Weights of a small GPT-style language model, trained from scratch on English Wikipedia: RMSNorm before each block, a variant of SOAP for these matrices.
Each number is 128 + 32 x the weight over the matrix's rms, rounded and kept within 0 to 255. Layers, rows and columns count from 0. Numbers have three digits each.

# k: layer 6 attention key, 64x256, rms 0.153, rows 30-39, columns 0-127
# q: layer 6 attention query, 256x256, rms 0.157, rows 31-40,95-104,159-168,223-231, columns 0-127
k30:122138109167138127074123162156072127134125130150147170147134165162092114125075127173064175098125107079170129123140123147106144098161129099123088120129094086135118131186152179109133147117116110116068142148184176097149130112159135113171091134113162106121143096090103140060129202132131114167200120095126177125150145171136066128168103110184017078080138131203115111149123170091141176101143
q31:113162157104116113055136141139170173119117099130126159076121139095146138101076102129133178094135154189132108077151185080126112181111111059136112123218099212130086145114083146156144085126082094110115173129105164140123155069116119185114111124109169135098167165098107103197110168116128111090108112084146100102138108134165166124102135107111113156109135103149066165177142137109155111088090
q95:088187093118116182071052094118127143117150179091194152125137124117111126150095110101120131112134164177159130085138083128135131164147065162108151111178115184108201102150117089097161155201130121098179153180110179103189099177132153129121103129142097094092124137181132168148095173145147117146097151124110108115067132118130125145127094145094141074069145139167071159156095120096127150052166
q159:098017113122135090040104121091159087099167064127126144238156057030151110174036134121121157122150178206138115120154182097123116087165112068082188139129146193197184096110111101121139112126135188154161155099137165021166186118127090175194112101027079105147115130120123136193142168166098117143142194105140115109161143158147147065099194097063132103095166144179083107145147075118114129172127
q223:121140138128150184085130139137099184125102089132179029145043126114067146175110113144120172131149130232178095161159103156109121173136109121146132128148148125142204113108070132156170144153121175145074060127142127114103162149088096101084111127102108067111138180161140152176077143164127091148147132146100126114155132179124156123107119138152126104171129091149086162159141115117105151105107
k31:092152163123126158121102109139068092162133154132134155136147114091157193110064138107139148142138149165132128123143115163090145081145069154111085147142087073205105129103129136115171093101088105181124102138190116167103151136137134144186086115092078158148163087066069147087115088124082072135126137161104127108138081160083056144147113135133093188171045139108069190097167121126148190139079
q32:090108117198127129157130110151078136154143103152126102139133135100104145121112138089175131071182118112062128120076088117127138124128112117138167062096090101117099139148086141138138165141167116118145127091166134093102111129154099151128115088131166165113135124134156094154129156124118053086130162134139113130109096118169132141100152160156119111173150161108154136149074123107141100161128
q96:137072115103112153048062107107154138104174118127174120112139125132136110169180135164131119147121126125140072079156086144114066144150076170114106110067172112155153126121157060165069163113126076156168199145107106100110143162138152162164139039098137094123077156124135109169158071093146190133067114110151149079138159209148129174098159101156113124154089067112206102085091178132142117123102
q160:066094119103076120120129134151091126091097106116091183138125133085181131116130131087172119122166047211095111163092124097151151119055124111133137118112114159153088125151060176193133109142036066168154104143185192174092059097141169155103182139152106086129136148175129120098099107076163080137151096164173130136118151105076169133119163143152151149210092069121059137156179119057182170144111
q224:135108156084144133112112113134183107098096137094106168051155095133122194192149041130100173157115155183115119133132114092132116133101073152143087153120210132095149141099119152114182119133133095151102115152165091160134080123108053131171177090175189107117123107097177174122120138094114086108158146121067128136108116134112135113131113099145140126105137114114100125164088100089124183101126
k32:108118121086130168193212136131128171121138083116153102142086137081134127132111126143092137132145124092155223101107151094134223101131182046150192106113121187106137129086101147098128152137114117098140059115140114127143158131143130106137155255101150059055003216148147141090101060138134132126092158124123172155162133073127159147106084051170129125089133115160128115115138165097110132128111
q33:101113153168108132132149136104115123142153144132095145122110168105110119149103111159135131117193122123085115138107147096154110179151181100152169091109137158139128160155128144128118144165122125158112127095113143144104084100134105136101124126116183115119112153129162114166140125103083087086161134124154127129148095099140149146079132140135072112132127127126116140162096141097149104157087
q97:115102187098100150053142081183117137098133108150123158084125097121150094133166125113144125076121153155119099126133113107174075113156110169120117036091175152210135088141121105142135119104121059127137179167149124133076067195100158149127160085072155063099067157161156149128150129111137117112078133093171175203133115182169111110105118115089110096131167078110190120139147137086152159096119
q161:106108182148109139118124135086109124073158086101113190128092104146156098125100151127181168100147080150123115150097121158135140086142164089185161098117115146114142118172072128112132156129101073132174153096152189173126068115153171094104141126113133090092142200204119086064144088093127111137145128178171139127143120153084122156113132165147170131159142102137086126138145189108157146160108
q225:135136153052121099136155093096154121173121095164100153079097104122068075129169075136168144171091194132149096135111151053120172176068126149147154118117130159103097149077136126109165153077137093144124100146188127172161130151059048147136118113131147130149116105167127162178124111146114137099120122135091136104057101137132173100102139102162141109101129085111099147219106122139130150106136
k33:099062121124107169196157104151178141052085152128183154172120099136093143138141075077108160095159125115125155112091084143172138121137147113157186135088132110135122120140142117110150151146121137111065070133107084108145169146149144178157177194178131122107048161084164120165094080082125117141094098124155114120159130137137155122123134133150081107140121121142072065160145137045081130109138
q34:140145156095131130112095091142102129127077160123184080125109131153121165115134175121109146132112130149159111136185131149102088091135098149114092160123146137158143094121103113136085101113160126118184153198114096122123157109089125085155103146091149134107139098160068170106127142171159169128073165050130122171093134141115148132124124121140157147122106115144134140129137125129177159153116
q98:114140114178178141132136126107145100142143141101134122138117175112107154069112120132158105164146108135125144135128174149149141095159130151134128187158093075110145176076128180085170143112173195185098110147121141163144119075156097097072145146143089165111165120137127130099112150169104095133139126113097143150102088073082091138170120130199194120119112088152081151099136093103152100133109
q162:131154081060181100112107117135101155174112129133125089114144101078069149097167162088156170208131206130137156189176161098115104150147153123060087173162131081093134154110134115136136140093190199156093134143114105153135124116089124167117157167159118157159159036077061192101122144163089113131117148108106144133096128106170161087150085108117109137057110200177114171148084075181094185078096
q226:111096109219130123082124141085092153166159109122123111160094172114166138104141175112141113121158101126118079160130112170152145101159142072127141111137117138180135097169191149121104143179120132127149164109062122106090136135177228091167178124145138208078136103182143121151140096119172108116121113164149150134105097101105085073138105128180135133140115118168098122081070124111085112122120
k34:115150131120088118115112145183160111136087147133121166144133164118171134108077121161144123128155104200127082153153138107090118136107064134150157079125108193127101103168157124121087099169073105067168154155120166131127137157103131110147098107095092132107156112119121112075175166145119127161200116143137115116091147146133120135111131195157108170224133128150171118138123152094090131145122
q35:142106134132139133121097143168132147140129099096151118136149126159146187159084109085117126203093193169159141155133104165097186103115112177091097193111147062100127123121127129091149062145122139152135163173130104095118090105103103105158094151110134123154142099121110139118138118209141142131121136113119131163121123156158099100178155092125144134131130111170148114121132132129146160094102
q99:115153095190155135148153079105114085176160119178112122174092155094122122105117104120132128106141096134114136165142158126095103065127151112060098161158079139118114203096138139140118096108118164156169148059065116193131187078171102115107189167134110187094180083130090094154114081213169132144124147091112113131138160120145139062164146143108133111110102142163089152104157079162107152170096
q163:086144150144160093126135122135118115051156111108147096088109132139156132131141108115086096178150111087167135132126182123133107168153135116143090137152126162126109136098139148101144138104139172111142184159119053109109122180131146136173083156140098180148149138151142163056113143140157157139128173154138091158068116094165110146161146127120147071097119145166147171122091136135121095092149
q227:068146103132143116119135073133108127150133105080123119148146214102150152106105181076129094077141074131140120174168145198059146095167065129126117089158114121139133077145134151126149095148123135094180119148087131191115138097146174086117140088139073151113150139186162132142145116152118171170150126130149156168091116112134136136125147147132144160134107144170131145114135158098130132116075
k35:096100080169135102092098147081115107125093125113148091103149055132151077063116108091167092126116119130149161163132170090089151166133080140057102117083136140168152083050161179120174101111140129133070109133142194119110136096140158122111147064103140104152179100106167125136162153105086129189181142173180173075121101172109083103094140189100125116148072135136126159141189112173153135130143
q36:102111150148080098135128146114127122117125130140129104079149123098126078107085119105132058090181169175121132130140150157138139164129109090118123112128115114148104197171094135130141163140150162117130114090163131133123127121103122108114159120150136082159121152156162150113138171129093104090126165083112096107150061132117123133118181148100114121154138123127127139179119159113142100154156
q100:134147171141160149136099144119177080157136111134150141158129175145195094139165171139133119122145135084170122094145099161101128129144131120102133166093135152103133100134109114165097129128137121117134085108095135120133097168101106173110095084076130124121113107158092145112182150127128190151184151129167133134128062131114143138153101143155157139112088121122129151184134122144106112106125
q164:133061132172103087120178135138185132081175127134097166078131099103167084108113134127145145142114084145183108113121183122086085102125198110132139112095091139114128091160102105100087119103175076096137143132143135087120094113103125182160087171122136203097127116169167164076127128117133137131140098131155098059113141119137129104134182107123119137140143064129121115138144134119139089119154
q228:090148137076142130147197095142164135171142121098086110139165092147134123119115079152046153117136143134124126097172112114118151172062148096139117070133099151127133108125159114079124147137131126169155155124179128108175113104149142172108097147138078097178130174034102146162076129134141135102099130128141166115101138118111205169097127109146083146052137124155121164113158116135088153105122
k36:146179099119159166160100200129123131089152164128161145173125135174168166129175142077157129088090144116143139129117129135139165097126151107070141123127121109082133163188105108135152127073143121107079125145119168131133105118132139087124118159142163117100113172163096110130135068082106125114138121106114123145148111167102150144155139119149057125079099150159122101151176153108149145129176
q37:037133150153115145140151174156089050152064141142090110127129128116143107146170128090141099147157145128129102122179114137188119103117120151166095080106129079139175100128076148116155141168136096092126162137167161113171100091165097156121177114131158089102137117130200172157159163106148057142121105164166079097149071130116142136101113121120148148138158106084128103148104078073085141111122
q101:144114071139177138121118131125126122146106135107123182176164133132196151135148120052126116108114139167110204094110086112145062100066124097146082136156085119140140120159136117148140117167176107086167191222153146150183101168145067159126059079143102144105106120209123112121239142133109105099055175052098114060158140148124126185123112114149130089124155144135130092110154102132092182097140
q165:175109132158092129132108123084123102104072155097122140143094111132151181110106137140139115122059094131083083101100105131086105106136099089072187159137079135104070103194143154157087153149138115087175145085151131082133091166131180139106120140136119093128134153111106098197156141116109123214161065176166133023158151174099141098062148117120166127146123110156146092128223128108165109108160
q229:105156132149123141123141102095105155117078113185106152106112094176103126135130140142133112135126149153146127136142109174093134130137079117096120075129184082109098111138106132142101068097147094142126190120131133127188154135079136154100125136158172111083123162122139105160151141223122074073120156111118116166143167147171125050167127109085166159123193080144120088111153127171099146180116
k37:155113148128120102181140148131094144169163101122114123117097131103108067121145167080156150128127123080142153141140194192144148101157190138111123046109101117104132135080112125125189171060075202122106097080092071103101202100118160145122148178110099128153114122167131129136113057146114111140129113111140120122130144106145081093105130106141106134137111160104150183155082118124170074166093
q38:124182168194101099138139108124176160137148109093141058113149118087123106116083122094154139077146059126145147144128128156108159154130111085140129149155126101146058121144093128095127093137109122139121106090109190117174151086127138127164156128161109129147130129143174109178151161118090054115097105138080133102109078154150123118073135162123136105092151152125098128169115103166095141121165
q102:131162139150159132110129107126115155111158078110218110079164109189112160134170167082117083172067161184106098157181174146102141155130103102137144091185110134171107088141076128118137089146122131100140140057149132146101181142156190113144183139132131084171144140122110237099127125103111148074203103122172166121144161183130097141073158100119125143145134170176145090145103164092159144074105
q166:141183132142139166105119110092094164093139111118166144172187174109120165135124148156082102126150129075093121154094127116088087117185098110134118122086116121148124165091162087073151056132152098158110137169086102103099167127140145155145161122134141080083127205145144101101089109126058120116128072159195159138104101075149140136137141101213132114095148153089083121116134144128216183137086
q230:121101156142144149113126113159076137132088107114136164125086136147133143155131129143155140133113130183084128130161133147141105108131153144175081175157109103108086160166083108126160172085142143147124124133139107089123111117072102159148171086130113140120140138165088104085119099141089124185164129131141069134071091083142141114116185119114150155165137130101118159178122127077133138156146
k38:140082107145138132104155155123153098125171146084150149147161106101090178147131165166129107130125120102136149160131085145133164093150102106132110126138144112146168119099132115127143085111140115146103115169102105098104188116125132143149093145138092147139120190122158107175129140150174110122101135096120131150158142149139161115161109113148086113175101061178150128086184121145163131101113
q39:162097154125168111154110108139142122136134134171088147180122154157116089097113133108125120098169149149068113137106120126136135197110088074123152100120130128096117140153140112098146167179170140084115134163146160141126131127131111138142163090157130160113138090098098061114081158106120097089131164109133120144133089115150185140091101130149163140170135083125139124172086140087179174102153
q103:176126104108130132137125119118140143128087138092088132125176139149138078110135133150092150123134128174123136164107144089122118122060097069097108125114111158125125046136107090098128069098113143138168150154155123116174119180146144129138103100093118117181100147111087150138152165092125113101147154084134153157135142069122154137109086119119154074129182076084121092065123134108188100112105
q167:187102058145206088111123132151152154091138129121125135187177064110116139123115144187177150145054148087080103102117113105121113089117124176129080112141114188119121122158107105156155087127124070099156148092146113082210081184039136138150160165157151122138117067168114137095190145115198128135156124112131119116144147134129158132116136129121186105198102078097139107120120097127157120144144
q231:167083124151135133175176118151142157172098149176095173142151128147176100126156088138087154110134097183149077117059063138151150159083135116160075117129133120085151161158162091123109112161133122126124111117139133102116151068090107127139146111199132096109131098081140117136128107124111094062107127111119130177087148144149146141106113106177103144079197121088099142135195123165123174119120
k39:052130155136124158129145155148179156091144115126156098141111117199108144114172140104102182125125079147124141111128131158083166156135101155140139119131134133118111106129075075194130148191115136120077104122136097154151134126106150120098166126100121123088119134126138163120141139129131146151114087139113200108147140091109116093128092140157098101151134183109111052111119150079128113154132
q40:113110115084131147130090117115163106109169075072157079157164157162120131135224097115105139141168154070064164142118096163103102219195154160124142128121164120147156134148097103127077099158217143172154148100120118161125104165113131127148184106095148151138117137108135193173128129141099184157074147135129142160142094116130118135185155124189155118093122114141156131078135156164151142143140
q104:089091069099129081140135110149130168153128148096103086150084128145073139167111105096103126090091179131093119110164108102081164145150106087110125086167123118097113098123169141063118134163080222159139124168079098109146127121155166146183118086092092105112158088155163127101192151153146128120101109078171123119159145066162135165164068091144140086157158108107128113136121111111095096111143
q168:135117140052137075128114109099111045192138186088148165156167126105055109153098159139158110118131093130114213109108104141144162149193166189099076126150050102095130150157084116148175086145137132148149140159093151130165161183134157127124166109162158151141151135106132076102155145132169122126171080110093094143159098100182135102158160172115082100178185143172144157121110108144111082133140